From a checkpoint of a small transformer trained on Wikipedia.
Size: 15 layers, width 256, 2 heads of 128, MLP 1024 GeGLU, vocabulary 1024, 16M parameters.
Each number is 128 + 32 x the weight over its row's rms, rounded and kept within 0 to 255. Layers, rows and columns count from 0. The size above them is the row's rms in percent of the matrix's.

# layer 6 MLP up, 1024x256, rms 0.0942, rows 686-720, columns 0-63
size [ 99 102  93 105 104 105 106 106  93 100 101 104  95 107 101 100 108 104  97  88 101 100 102 101 105 100  97  94 106 103  99 106 100 105  97]
[[161 107 128 189 151 106 146 151 103  80  97 156  62 107 108 137  76 137 176 135 169  89 115 135 117 147 101 121 165 150 113 178 103  63  87  85 150 124  88  98 149 111 126 108 129 130 186 143 115 142 138 122 116  95 156 177 136 175  79 150 115 179 133 120]
 [ 74 125  84 108 145 103 211 171 162 131 169 107 121  81 151 162 112 118 119 121 116 151 111  92  52 159 140 133 177 122 164 111 102 124 158 160 117 165  88 106 110  87 140 105  88 111 180 113 114 109 131 152 126 135 145 180 139  83 152 129 171 100 101 157]
 [148 109 178 159 159 145 137 124 204 176 187  60 113 140  98 152  85 160 128 120 201 111 151 104 115  93 145 127  74 125 134 103 147 116 157 146  55 168 109 168 152 115 157 163 125 108 118 112 169 126 201  87 137 121 110 132 170 105  86  92 144 114 100 107]
 [119  91 162 157 171 192 143  96 150 130 124 167 167 106 146 157 201 133 165 154 122 100 108  90 119 173 177  72 120 125  67  55  91 158 127  62 169  59 137  99  71 133 171 156 192 183 121 169 131 123 154 111 140 170 150 116 163 128 111  98 113 106 139 142]
 [151  82 164 136 206 170 189 112 107 103 147 166 135 186  94  79  89 101 140 120 150 119 121 129 126 135 115 169 161 120 156 107 171 117  99 163 144 116 118 155 185 147 152 134 138 134 127 135 106  78 138 123 138 143 109 105 160  85 148 124  64 118 112 163]
 [136 155 158 152  62 119 149 118 122 104 154 130 125 152 150 104 145 134 115  66 161 159 106 163 125 151 157 141  96  98 127 155 152 115  50 141 162  84 179 133  73 170 165 130 148 124 111 172 130  93  95 184 138 123  93 170 101 126 116 123 123 158 133 160]
 [156 152 176  93 129 159 143 144 143  93 103 132 139 152 133 183  96 187 187 132 100 142 144 125  58 147  50 166 124 148 130 122  88 129 153 122  42 145 168 122 117 156 169  98 145 140 137 164 146 131 113 180 133 110 112 125 148  89  91  89  97  96 137 141]
 [123 107 175 177  98  66  92 104 113 113  93 107  96 170  92 161 127  69 126 192 189 144 173 163 155  93 165 166 104 107 180 110 109 138 168 132  94 121 117 148 116 139 141 110 123 134  73 112 146 130 137 150 136 115 121 123 129  89 155 187 105 146  99  80]
 [130 133 166  73 163 131 116 105 141 130  63  76  60 144 106  98 135 117 142 155 109 125 146 122 171 114 165  96 152 154  90 122 163 118 143  90 140 122 141  90  86  89  92 157  98  74  47 153 131 118  52 160 185 133 104 149 102 164  92  79 149 139  94  99]
 [138 196 132 136 104 130 142 140  84 115 101 105  82 129  94 129  97 153 137  63 151 138 112 123 103  97 120  40 115 143 172 124 158 171 108 110 101 102 119  90 102 150 221 130 129 132 141  44 134 104  50 151 166 174 163 115 111  58 170 138 106 118 145 107]
 [163 120 173 131 126  23 108 115  52 144  80 167 145 138  48 158  59 151 148 163 147  88 137  74 145 166  72 150  70 131 108 134 160 121  49 150 104 126 156 164 139 139 131 146 174 156  92  99 138 147 169  80 132 123  94  79  81 143 145 131 137 124 162 144]
 [122 128 191 100 121 197 192 103 138 117 164 119 149 167 127 100 142  78 125 205 128  74 131 128 136  89 142  78  79 100 102 153 116 166 134 158 145 129  89 109 104 156  83 125  97  86 153 157 121 138 208 204 137 157 132  85 123  94 106 109 132  79  70 149]
 [ 72 204 135  74 161 162 185 114 172 149  53 104 150 147 176 126 143 145 144 148 117 158 140  85  65  81 164 164 111  86 141 148 101 102  89 123 130 116 104 135  76 116  98 117 125  99 104 154 121 119 116 123 158 132  91 134 120 133 194 125 124  73 101 110]
 [165 115  69 129 128 128 153 151  71 108 167 182  96 104 114 154 121  63  93 165 109 169 198 120 132 142 138 155 163 103 130 126 129 125 164 128 148 130 116 117 143 131 136  47 148 150 172 132 128 177 129 113 151  92  96 106 148 125 149 158 190 143 120  92]
 [ 62  97  98 153 129  82 116 130 120 124 127 103 104  67 116 195 116 116 127 143 125 124 170 102 115 110 140  99 117 153 126 131 116  91 139 111 152  88 139 125 133  95 217 168 114 139 195 131 106 109 116 148 187  96 127 174 144 181 145 172 152  93 146  87]
 [135 115 118 159 151 104 127 124 108  89 117 168 156 163 135 120 170 100 127  96 125 153 118 158  68 166 122 144 135 174 108 108  91 147  90 141  91 108 130  94  99 117 164 160 123 114 149 147 104 157 143 136 128 169 179 120 146 133  79  83 169  82 174 164]
 [111 146  84 113  81 148 116 159 129 112 124  99 106 123 143 179 130 116  87 164 123 132 142 109 110 160 108 123 152 112 121 114 157 116 153 147 224 109  65  79  73 157 149 144 166 105  32 122 160 128 133 128 115 136 130  87 128 165 102 144 103 152 119 162]
 [185 115 120 102 131 168 111  86  96 115 161 162 122 116 139 128  80  98  95 166 105  68  90 112  96 141 123 139 189 116 139  61 174 167 111 165 130 132 155 146 124 146 102 166 152 149 176 105 101 133 172  97 106 165 145 143 111 101  77 140 111 140 122 116]
 [153 111 102  69 137 153 164 141 192 121 129 144 153  72 124 154  78 150 109 115 133 128 139 112  88 139 113 128 151 114 135 171 112 132 153  98  48  99 169 119 108 169 122 115 130 147 113 184 141 126 176 108 180 196  94 168 116 125 110 113 127 135 122  97]
 [ 84 156  90  84 137 107 163 113 137 140 120  97 134 112  66 120 160 155 110  96 100 149 104 152 112  90 152 117 146 165 153 123 121 174 184 130  67 129 149 177 138 101 129 114 132 117 167 174 154 137 134 127 101 108  77  52 142  91 161 116 152 159 165 127]
 [144 157  76 134 125 160 157 147 154 131 134 119  98 118 132 110 102 123 164 100 162 166 165 159 139 126 146 149  99 121 167 168  79 202 144 108 155 173 108 193 178  72 133 124 125 122  97  49 112  99 125 123 131  93 135 103 130 118  93 115 115 187 188 169]
 [142 127 145 194 127 133 173 130 189 145 114  64 158  79 137 160 138 137  64  96  96 171 131 157  93 141 116 145 157 128 111 174 132  77 193 135 121 125 163 144 183 129 154  76 171 182 135 150 129 164 168 138 180 176 121 129 172  34 135 106 103 127 104 102]
 [143 140  87 111 151 127 158  88 131  80 121 146 135 129  91 104 165 178  91 117 128  87 118  99 106 149 115 136 113  73 149  86 131 128 183 112 118 113  92 167 151  66 199 130  80 117 147  90 142 122 164 118 146  87 150 122 135 155 135 157 122 119 147 132]
 [ 98 142  92 112 109 147 148 145 187 134 160  91 136  47 164 122  91 118  94 129 176  97 166 152 111 119 154  97 144 135  95 112 120 179 108 138 114 162 147 158 168 106 134  88 112 167 132  77  62  95 107 125  80  54  96 160 118 125  88 196 164  98 122 153]
 [ 77 140 124 149 139 185 100 152 121 118 143  91 179  90 101  68 165 122 161 156 163 181 143 125 157 125 187 199 116 178  78 102 120 196  98 157 140 117 124 102 140 105 105 149 128 101  96 155 164 117  68 125 138  79 144 153 136 158  86  76  93 131 157 125]
 [157 143  78 149 141 107 103 152  81 121 154 126 111 125 100 208 157 109  98  95 219 163 119 117 153 138  99 134  89 121 161 148  56 159 147 141  58 135 138 160 161 156 184  88 110 158 141 127 140 101 107 105 110 159 158  90 110 108 130 150  98 106  80  89]
 [121 111  97 144 132 151 128 113 151 114 164 118  53 116  86 141 142 145 153 157 112 145 171 122 101 173  59  86 108 137 138 146 124 159 141 141 161  95 158 117 112 116 170 138 118  85 141 139 163 101 109 108 150 164 127  90  90 163 134 207 114  71 148 120]
 [ 85 145  88 107 136 189 122 134 156 128 121 135 120 102 159 154 158 153 162 109  95 123 140 108 124 156 144 107 134 126 125 115  96 156 150 151 170  73 140 113 144 146 166 120 131 143  98 165 161  81  53 143  72  76  82 171 129 141 125 115 114 185 138 120]
 [162 114 159 129  97 108  52  59 137  74 167 133  83 113 100  99 109 122 161 116 135 141  85 141 156 101 132 153 116 153 152 168 114 146 128  88 154 156 138 149 127 129 145  56  91 143 128  95  88 114 181 215 119 138 199 105  70 168 198 147 114 123 102 110]
 [ 88 118 187 131 122  95 154 170  99 193 146 114 130 151 143 185  78 139  80 148 122 149  86  90 168 134  58 137 157 112 119 122 113 141  42  85 112 127 142 177  95 166 142 143 118  92 134  31 175 110 163 140 144 170  73 110 108 118 145 136 194 173 130 165]
 [204 169 121 111  77  86  73 148 116 106 170 154 137 121 104  97 131 144 163 125 130 156  80 167 124 203 116  99  82 100 148  96  80 104  91 109 115  35  94  38  98 144 122 104 107  88 147 126 130 108  99 146 186 183 121  79 156 176 131  79 115 155 137 187]
 [129 140  96  77 168 165 142 156  71 140 118 101 155 149  99  91 126 140 143 183 165  80  76 154 141 114 186 145 150 132 115 137 134 108 114  79 187 155 132 127  94  91 140 172 172 143 166 157 123 177 174 144 107 106 144 177 152 114 157 162  69 144 146  77]
 [200 145  32 149 108 100 100 174 141 122 134 110  66 122 180  78 148  88 165 145 115  62 153 224 160 125 171 108  59 133 138 143 108 140 163 165 135 135 140 105  97 142 116 131 116 124 119 115 111 133  78 140 122 192  59 151 109 118 119 139 102 114 101 125]
 [166 127 186 140 129 118  94 154  84 142 108  90 201 174 220 113  80 149 134 163 121 139 140 165 156  91 140  42 107 110 134 116 129 120 127 113 144 188 107 108  56 115 119 116 159 109 132 136 154 121 116 109 141 180 142 159 177 122 122 108 120 129 138 135]
 [ 98 134 152 172 125 112 135 122 108 156 185  82 157 123 140 199 175  90  22 204 173  95 153 139 123 174 164  68 162 175 181 137 183 108 166 140 150 127 111 152 151 129 142 108 157 141 157  92 149 101 149 122 118  87 106 116 178 111 126 108 123 190 113 117]]
# layer 6 MLP down (transposed), 1024x256, rms 0.0908, rows 686-720, columns 0-63
size [100 101  89 103  94 104 106 104  94  99 103 101  97 104 101  99 104 108  94  90 101 100 104 101  99 103  97  94 106 103 100 106  98 105  98]
[[140 104 145  87 136 132 113 106 141  68  65 155 153  53  89 104 137 174 136 174 178 172 103 194 103  87 142 124 156 171 179 110 143  75 223 160 200 144 117 155 124 129 102 166 145 159 156 145 174 129 133  82 189 126  73 195 135 120 133 116 114 116 179 107]
 [141 107 148 155 102 137 165 180 132  80 165 138 109  97 121 129 151 198 147 131 159 188 149  90  70 177 128 132 163 106 128 115  81  86 113 139 133 140  80  87 109 117 119 103  86  60  93 170  96 127 192 142 104  85 136 145 115 140  48  97 116 143 165 243]
 [ 85 141 145 173 102 110  83 152  60  57 111 210 176  91 163 162 121 115 141 153 105 113 124 107 177 173 163 176 185 161 105  81 140 102 122 150 131  73 130 141 129 170 131 143 107 140 109 117 107 110 174 117 134 113 127  82 105 126 127 135  73 187 156  97]
 [187  90 157  87 154 139  85 110 137 163 156 183  96  66 156  99 153  73 120 113 142 148 126 129  90 108 108 107 112  80 133 159 107 162 110 127 113 139 167 164 142 135 128 148 104 172  99 194 156 116 138 166  72 118  93 103 147 138 187  73 173 163 111 201]
 [165 123 115 140  85 161 125 148  64 124 161 120 121 141 187 111 133 195  71  90 153  93 115 169 153 101 160 131  70 101  79 114 123 103 162 145 151 169 110 106 101 109 134 128 139 134 170  97  96 140 165 170 128 139 148 133 100 160  88 158 136 136 196 182]
 [120 168 168 185 114 104 191  84 182 124 115  87  87 155  84 172 153 183 110  72 203 193 173 119  98 101 130 137 165  98 104 163 144 112 158 160 145 158 165 111 143 123 104 131 121 116 141  85 163  81 102  91 138 158 144 129 124  89 189 117 114 118 173 184]
 [108 116 119 115 172 145 181 107 158 101 132 113 158 129 131 122 107  91 201 140  98 132 130 131 105 140 140 114 143 144 155 130  93 172 139 143 149 125 118  83  96 149 104 106 103 113 137 136 135 101  96 129 132 152 110  93 115 133 141 113 125  62  80 154]
 [151 140 130  94 138 161 106  62 186 119 106 112 185 137 122 139 146 174  67 131 149  97  98 103 104 137 138 120 144  83 188  70 125 107 170 115 139 102  89 150 115 106 137 105 144 176 135 122 175 222 156 150 151 157 129 153 145 129 116 145  99  87 111  55]
 [104  90  79 122 148 153  59 178 189 107 117  97 153 157 177  97 126 157  92 121 154 124 155 214 173 114 129 149 190  73 186 174  99 147 124 157 113 129  77 113  67  88 138 126  78 108 141 102 136 146 112 110 152 160 152 103 139  79 109 162 139 128 158 101]
 [143 135 174  72 138  98 187 164 140 162 223  95 122 102  85 115 116 170  86 179  95 156 109 119 123  96 161 175 166 130  90  90  92 128 125 122  96 198 121  47 135 102 135 114 155 160 116 161 123 112 138  96 183 116 139 112 106 133 106 160 119 166 161 133]
 [156 116  78 101  87 125 131 139 140 152 125 114  87 140 174 114 138 149  68  93 102 165  66 117  93 169 136 154 108 146 132 127 161 109 111  85 154  78 132 149 182 112 114 137 178  65  78 136 122 112 166 116 115  98  98 149 164 191 172 152  52 139 164 144]
 [ 73 139 141  56 147  74 120 158 155 102 200 114 139 114 160 105 137  62 118  93 127  90 158  93 149 168 102 150 177  63 126 180 142 135 118 110 100 148 134 180 179 131 120 177 103  63 159 130 100 119 123 105  86 150  55 141 132  91 109 129 128 182 124  68]
 [ 56 156 134 163 190 144 182 115 146  73 130 113 149 167 169 107 139 166 138 156 173 102 108 157 140 112 112  72 137 158 125 141 144 119 169 169 113 126  55 118 128  49 107 138 138 106 105 114 170  62 133 117 163 107 115  99  99  77  86  87  84 164 123 164]
 [128 100 114 108 123  96 160  75 141 116 104 106 135  82 123 167  71 111 103 148  73 141 164 181 191 171 150 108 157 117 138 148  54  74 164  94 155  89 113 149 120 217 143 145 162 161 164 116  79 147  73  95 132 152  99  57  97 123 116 226 157 144 157 132]
 [110  72 107 151 122  91 151  33 138 128 160 159 105 143 131 133 106 167  98 101 125 106 152 135 162 134 173 125 130 152 110  92 149 136 126  64 131 144 197 128 137 137 204 157 176 137 111 140 115  89 109 106 130 130  95 128 130 133  98 140 144  86 120  80]
 [ 97 132 163 112 104 110 126  76  94  79 110 134 210 127 107 112 154 117 139 116  94 136 120  85 111  97 121  70 124 138 151  99  62 175 117 109  46 199 132 217  69 147 152 142 130 169  76 135 124 101 204 136 176 147 101  96  95 138 133 179 126  89 141  97]
 [127 209 147 106 125 114 147 107 115 103 136 136 154 101 152  99  95 151  97  89 146 155 101 198  79 145 146 136 131 107 102 140  87 101 149 137 103  88 102 104  98 148 155 123  73 149 130  90 195 176 118 129 171 114 128 158  86  80 183 110 172 101 130  83]
 [119 172 141 139 137  81 159 139 108 108 114 154  85 166  92  98 112 157 171 109  78  77 223 118  62 132 137 126 141 123 111 155 170 111  77  91 130 159 140 180  60 128  93 159  76  87 157 154 150  91 108 139 169 158 120 161 116 101 106  79 107 110 146 155]
 [150 180 122 100  98  99 136 110 146  99 113 122 135 154 148 152 140 184 107 128 110 122 139 173 152 159  88  91 142 121 113 164 158 137 117  83 162 107 111 158 157 119 117  86 203  58  99 162 102 124 140 130 144 138 117  75 138 125 135  81 161 132 141  88]
 [192 142 211 129 137  66 108  81 185 131  85 145 157 130 182 140 148 170  70 130 126 138 167 172  82 176 112 154  72 121 176 167  86 127  78  73 137 146 169 152  99  73 124 151  90 123 120  99 130 115  71 166 117 186 127 189 162 144 128 138 146 102 117 147]
 [112 156  83 164 172 195 142 111 148 224 132 157 130  93 161 147 112 139 104 130 108 138 155 130 105 127 135  69 141 145 125 102 129 132  73 114 113 151 126 167 161  87 121 115 150  79 107 116 129 104  96 159 128  97 106 160 151 111  52 200 121  96 196 112]
 [160 167 121  95 152 161 147 142 132 147 153  96 145 124 114 161 146 124  68  69 132 171 115 138  92 121  99 120 138 126 139 169 231 120 127 141 140 100 140 124 131 127 148 152 128 130  49 142 165  81 105  84 141 137 199 138 198  68 110 122 121 172 200 169]
 [127 131 123 105 108 138 138 132 149  77 119 180 117 112  79 155  86 116  45 153 120 108 142 113 123  97  84  83 152 127 201  94 125  77  98 139 105 136  86 164 108 104 102 129 153 190 123 111 121 142 223  95 179 148 149 166 202 119  38 115 122 107 144 139]
 [122 150 144 116 140 134 140 135 218 164 159  70 101 119 162 192  87 105 180 142 190 149 127 111 122 178 118  89  94 131 133 133 170 160 149 174 138  81 131 104 128 127 146  98 153  97 101 142 157 156  52  48  61 136  92 167  81 105 197 123 138 137 126 143]
 [124 111 139 123 167 138 104 148  69  69 138 198  90 143  63 138  76 156 123 182 122 100  72 132 139 146 135 143  95 122 134 118 164 142 156 165 129 103  93 128 132 143 124  86 195 109 123 148 200 138 116 126 119 150 123  85 134 102 162 134 107 111 104 131]
 [147 138 119 189  84 169 161 135 132  81 122 127 117 113 143 119 131 154 131 109 106 110 148  87 186 120  99 153 164 157 158 102 107 210 174  97 128 142 151 109 120 160 127 206 134 115 123 158 114 140 102 142 145  34 130 114  97 125 152 129 108 133 190  44]
 [137 134 154 153 144 189 122 140 148 134 118 174 111 121 127 115  75 119 106 111 147 160 114 148 196 106 115  85 185 127 130 171 105 172 142 147 128  91 113 165 104 152 120 191  83 127  93 147 107  81 107 115 110 119  30 106  95 159 179  95 114 173 133  62]
 [153 172 156 120  90 143  80 172 151 124  86 129 173  93 104 157 159  96  95 179 114 147 124 138 113 130 141 133 105 115 119 173 133 184 150 140 136 107  79  55 110  83 162 160 132 152 161 178 118 128 133 113 112 153  96 127  76  90 156 181  92 134  90 122]
 [135 120 123 163 153  89 106 186 125 111 160  92 127 153 193 141  73 107 126 113 110 121 141 137 148 185  92 107 119 119 142 157 108 179  72 118  82 124 116  99 105 117  76  97 159 121 120  96 127  89 114  82 128 149 157 149 107 156  70 193 142 147  70 140]
 [156 115 158 140 135 126 175 114 103 113 145 145 151 101  88 152 118 146 111 158 129 115 171  78 105 200 112 143 130 167  78 138 136 112 174 121  16 107 156 153 116 109  94 122 161 145 101 159  97  79  96  94 146 100 131 110 123 133 127 132  89 137 112 112]
 [ 58 149  82 111 115 184  82 140 131 142 146  87 140  82 137 107 124 143  60 115 130 189 139 119 160 137 185 188  93  86 151 126 128 124  88 164  95 157  91 135 119 128 136  84  61 177 129 128  81 178 102 110 167 128 141 175 121 142 152 208 103 144 157 163]
 [104 122 102  71 150 143 148  77  95  94 172 167 102  97 156 171 133  67 172  72 190  82  87 125 136 169 121 139 147 119 128 110 103 123 114  91 157 126 161 136 152  75 119 144 125 206 104 153  97 129 155 140 110  96  99 115 160 143 131  97 185 170 165  84]
 [100  94  84 141  96 125 125 183 125 141 128  93 116 119 134 138 173 154 143 173 110 145 134  81 143 141 211 156 185  89 126 137 103 178 123  39 167  86  88 112 140 125 199  72 108  96 143 157 129 177 167 165  76 156 152 132 101 111 102 125 127 138 119 130]
 [ 74 162 111 112 139 136  92 153 170  53 133 136 160 128 122 101 178 119  81 142 188 119 182 150 175  84 123  49 172 128 151 129 133 133 149 152 145 148 146 157 100 140 150 183 144 142 132 152 138  73 139  74 160 171 181  85 175 121 116 140 108  97  79 195]
 [150 131 140 133 105  88 129 226 114 138 213 158 169 144 145 140 113 150 175 157 131 163 164 177 119 170 138 165 131 194 104  71 152 107 145 156 147 134 123 123  93 159 167 159 164  87  99 130  79  90 115 152 147 104 122 140 140 138 115 122 105 128 138 115]]
# layer 6 MLP gate, 1024x256, rms 0.0961, rows 687-721, columns 0-63
size [101  88 108  97 106 102 102  93 102 106 104  95 101 103 101 108 105 101  88 102  96  99  96 103  98 102  95 104 104 103 104 103 106 105 105]
[[109 189 197 140 103 126 104 176 155 158 104 134 153 106 100 109  93 172 120 177 136  90 180 126 140  69 145 102 145 116  98 147 169 167 117 108 161 154 172 185 145 158 103 157 179 154 104  94 160  97 172 118 121 143 106 150 122 118 111 149 122 174 131 132]
 [129 122 125 177 115 156 130 154 105 165 137 139  90 114 151 107  94 116 120 143 194 134 150  93 134  99  95 121 186 107  95 115 144 184 135 113 103 128 131  96 189  91 142 120 104 135 120 111 120 144 128 131 124 131 110 151 169 159  83 163  90 146  73 136]
 [190 159 160  82 115 142 132 117 137 128 164  90 128 146  85 123 134 148 100 133 106 152 163 114  65  84 104 158 168 119  93 126 119 137 103 139  71 115  97 170 125 116  73 126 100  96 109 151 107 106 136 170  67 166 127  87 167 134 122  91 126 116 121 100]
 [122 149  93 148 127 142 147 117 157 138 129 141 104 135 159 101 100 207 117 181 135  92 138 118 157 146  83 184 167 176 134 174 130 156 162 125  99 120 160 148 183  81 131 101  94 112 126 143 124 123 170 112 132 177 144 138 137 104 104 104  84 185  89 120]
 [155 108 134 152 139 142  91 134  95 211 151 157 129 176 142 141 103 126 124 105 146 112 192 128 122 124  77 172 134 116 156 122 110 134 126 119 129 111  73 198  86 140 138 137 137 135 160 139 119  85 134 146 172  94  62  98 178 144 128 105 106 151  98 118]
 [138 142  90 128 146 143 156 108 188 176  94 108 168 112  83  90 159 129 144 171 152 163  91 129 101 119 141 124 146 113 152 129 134 132  91 161 139 183 131 147 131 148 106  70 150 207 138 107 140 122 146 121 155 110 107 132 166 149 179 127  74 162  98 178]
 [145  74 112 155  92 144 127 131 152 158 111 153  98 150 131 127 160 129 110 157 142 129 183 122 131 122 103 148 147 184 167  67 152  92 105 173 123 189  97 134 122 104 158 116 125 134 145 187 121 151  86 136 119 128 124 153 111 113 156 121 158 135 188 136]
 [157 111 115  95  81 122 118 116 118 143 177 129 139 162 114  67 127 158 125  93 131 141 132 177 144 141 132 177  75 124 139 147  68 133 158 113 121 133 130 153 130  94 150 105 133 170 160 138 135 143 115 172 103 156 108 101  72 137 201 153 156 149 155  88]
 [ 94 192 142 143 154 146 130 120 168 125 152 143 146 152  78 137  95 121 173 111 214 153  73 122  99  44 118 138 137 142 186 181 186  63 134 124 132 136 101 117  81 148 114  50 107 101 155 154 102  99 131 109 132 110 109 113 179 117 105 114  43 135 123 138]
 [180 139 130  98  76 145 156 137 186 130 155  77 120 132 155 103 178 145  93  68  96 121 132 143 100  63 138 167 149  96 111 113 161 131 128  75 106 109 140 142 160 121 121 153 143 151 172 118 100 106 122 140 141  95  84  93 142 141 120 136 142 135 182 131]
 [102 113  80 163 130 113 113 108 131 169 104 125 136 153 130 132 122 205 161  98 184 217  88 150  74 131 123 159 140 155  92 127 123 130 115  97 144 133  57 137 114 141  76  92 138 154 146 114 105  89 129 169 107  98 131 165 171 214  88 135 130 108  98 170]
 [125 157 134  98 150 148 103 149 134 120  87  87 114 174  98 145  96 211 130 176 169 114 117 167 116  59  72 107  97  83 144 115 112 115  89 112 172 152 146 128  43 149  94 106 126 129  68 163 163  46  93 181 179 103 156 121 119  98 166  75 136 145  98 105]
 [196 131 149 104 103 151 139  56 141 130 111  79 101 151 173 148 110 161 152 136 113 115  76 168 113 117  47 158 130 178 121 103  89  66 107 139 140  84 117 107 105 108 143 155 165 140  90 117  68 104 138 150 107 118  80 111  80 135 133 129  68 101 142 111]
 [147 116 127 155  94 168 177 124 124 103 139 133 102 192 139 151 128 105 155 128 142 184 156 160 127 119 129 112 150  88 156 157 142 156 179 154 117 109 107 111 136 167 144  72 169  94 205 110 113 113 103  85 168 132 166 159  96 105 140 145 142  77 199 107]
 [111 142 147 113  87 144 103  98 163 222  84 127 131 123 104 100 118 169 118 166 164 113 151 135 147 147 116 176 125 151 134 128  96 179 111  48 163 130  90 161 120  93 120 135 130 130  78 117 102 106  88 110 157 108 140 141  80 168 182 125  72 101 115 135]
 [187 149 198 108 155 142 117 121 169 152 139 139 142 148 143 131 107 134 155 124 148 207 123 123  97  79  75  96 108 137 133 138 102 123 151 156 112 104 159 167 159 124  82  75 140 140 160  95 127 116  98 139 168 145 129 118  43 113 154 110  82  99 167  85]
 [108 159 131 131 129 125 187  52 147 190 129 137 127 138 110 112 118 191 204  86 101 180 217 115 154 138  87 129 112 126 122 148 211  77 106 131  76 161  92 111  81  70 131 128 131  88 151 111 147 105 116 181 190 144 101 127 219 144 111 109  78 136 146 123]
 [123  69 134  93 181 119 104 151 162 105  74  79 127 121 160 141 109 115 154 134 154 196  96 157 121 139 144 180 121  92 121 111 131 176 131 182 153 164 111 161 135 149 125 121 182  82 143 139 116  97  96 107 118 185 116 139 159 149 136  83 108 154 155 100]
 [178 129 180 112 144 116 108  76 118  97 123 182 170 125 192  98 134 153 125 151 118 182 110  85  57 159 160 192  86 117 127 157 136  51  82 107 163 101  76 165 115  75 121  99 118 154 118 170 132 118  96 152  97 181 117 180 166 173 169  96  68 147 142 133]
 [104 144  74 165 179 121 169 186 144 141  99 120 106 156  62 118 161 164 114 161 115  66 173  77 131 143 165 151 113 148 128 144 111 109  84 138 131 155 121 161 124 149 151 131 140  86 192 144 173 139  78 170 143 114  80  63  94 158 116 113 121 122 202 150]
 [202 125 163 104 122 165  99  76 100 160 152 150 123 164 138 151 142 165 159 107 107 152 169 164 139 131  91 147 119 103 149  94 122 147 111 126  57 136 109 175  94 155 132 127 172 181 155 150 144 139 142 164 122  99 140  75 119 166 135  70 130 130  79 141]
 [110 143 102  53 133 135 168 146 125 138 141  78 150 150 132  73  90 170 111 127 165 123 144 133  63  74 151 116 157 126 139 138 134  56 155 110 195 218 106 146  87 128 112  55 134 101 169 190 126 139 150 159 115 182  66 113 130 115 109 106 156  96 180 168]
 [101 115 130 157 103 118 121 104 148  88 104  81 131 112 189 186 185 122 130 124  96 107 162 103 176 134 130 143 115 141  94 134  80 195 102 127 129 150 129 153 131 190  83 172 152  86 143 156 106 110 188 213 141 114 138 162  77 186  90 130 114 122 116 166]
 [136  78  88 124 131 119  98 119 167 112 114  84 135 133 136 161 113 151  94 106 109 137 139  60  76 158  68  96 120 134  98 121 151 105 103 114  95 170 112 109 105 184 129 129 220 161 115 134  94 161  73  84 155 145 156 105 106 204 178 142 113 168 100 123]
 [136 145 144 145 118 178  96 110 162 142  47  99 179 142 137 136 155 118 113 119 170 137 176 151 149  54 128 132 115 130  95 135  76 126 121 171 143 148 154 121  95  63 153  62 134 112 152 112 120 156 149  86 147 136 126 112 151 124 157 123 135 105 124 153]
 [113 118 140  64 147 132 136 101  68 111 163 118 123 107 173  87 179 102 129 169 120 192 123 151 107 109 104 158  96 159  85 151 127 140 145 138  91 166  91 154  99 135 113  62 164  93  84 131 139 112 155 102 127  99 182 135  83 137 122 166 122 143 171 156]
 [113 162 109 121  86 129  86 150 145 130 149 119 173 156 200 115 130 163 103 131 128 139 160 136 115 106 105 125 118 147 132 183 189 101 137 198 173 122 109 123  95 144  67 145 135  83 100 112  92 131 128 136 149  87 150 168 146 141 142 120 148 110  64 105]
 [ 62 142 126 137 137 112 101 118 164 179 143 104 115 231  96 153 119 143 165 139 136 188 140  90  85 146  57 107 135 129 156 145  93  91 182 152 158 133 128 122 106 133  38 120 121  95 151 117 134  62 134 140 107 116  83  96 120 114 120 109 148 166 134 127]
 [125 148  63  94 109 156 160  13 145 177  63 118  75 171 124 164 150 135 131 123 123 124 148 155 108 100 167 105 119 132 178 164 161 101 109 161 197 159 119 165 155  99 128 131 151 125 108 104 132 116 160 100 129 150 155 134 116 133 134 186 105 140  92 115]
 [121 157 169 148 167 173 161 118 162 149 104 109 100 135 121 144 188 153  56 133 160 130 177 121 120  78 125 149 119 130 114 159 152 101 131  97 137 143 122 145 143 177 148  84 109 158  81 106 120 108 114 116 129 135 119 195 139 116 134 173 144 131  71  84]
 [ 72 104 174 116 179 115 135 133 101 128 146 124 125 174  85 119  77 142 143 188 107 135 131 126 120  88 123 144 144 112 110 190 100 103 131  96 152 129 102 121 122 124  98  79 172 110 145 156 109 104 104 144 121  62  83 112 138 181 126 133 146 127 154 141]
 [166 148 146 127 155 136 181 125 147 146 190 164  98  99  47  87 150 145 136 130 120 138 180 111 114 145  62 134 138 196 122 122 131 108 116 138 115 120 117 198 113 115 121 129 104 110 126 132 153  76  95 134  97 123 120 111 147 141 145 120 130  88 141  62]
 [136 207 133  95 189 101 110 101 112 178 106 133 114 170 157 117 111 159 123 181 107 128 147 135 111 138 159  95 125  87 154 122 113 108 108  99 198 137 129 136  59 123 157 106 131 157 154 164 140 149  86 126 110 162 104 115  97 136 134  98 127  88 142 146]
 [130 202 118 116 125 193 183  64 180 202  76 136  96 165 128  93 152 141 139 111 142  62 123 127 123  77 104 102 111  95 101 166 130  95 123 159 122 168 163 115 128 164 113 132 152  77 121  74 152 155  97 120 100 156 121 123 117 144 193 101 125  68 129 169]
 [124 134 144 144 164 183 168 137 160 137 143 157 130 118 114 102 132 152 119 149 116 143 187  90 104 144  95 101 196 116 161 134 139 144  73 101 150 209 105 162 165 114 100 136 139 203 204 121  94 144 142 142 100 119 126 128 119 136 120 128  94 107 120  93]]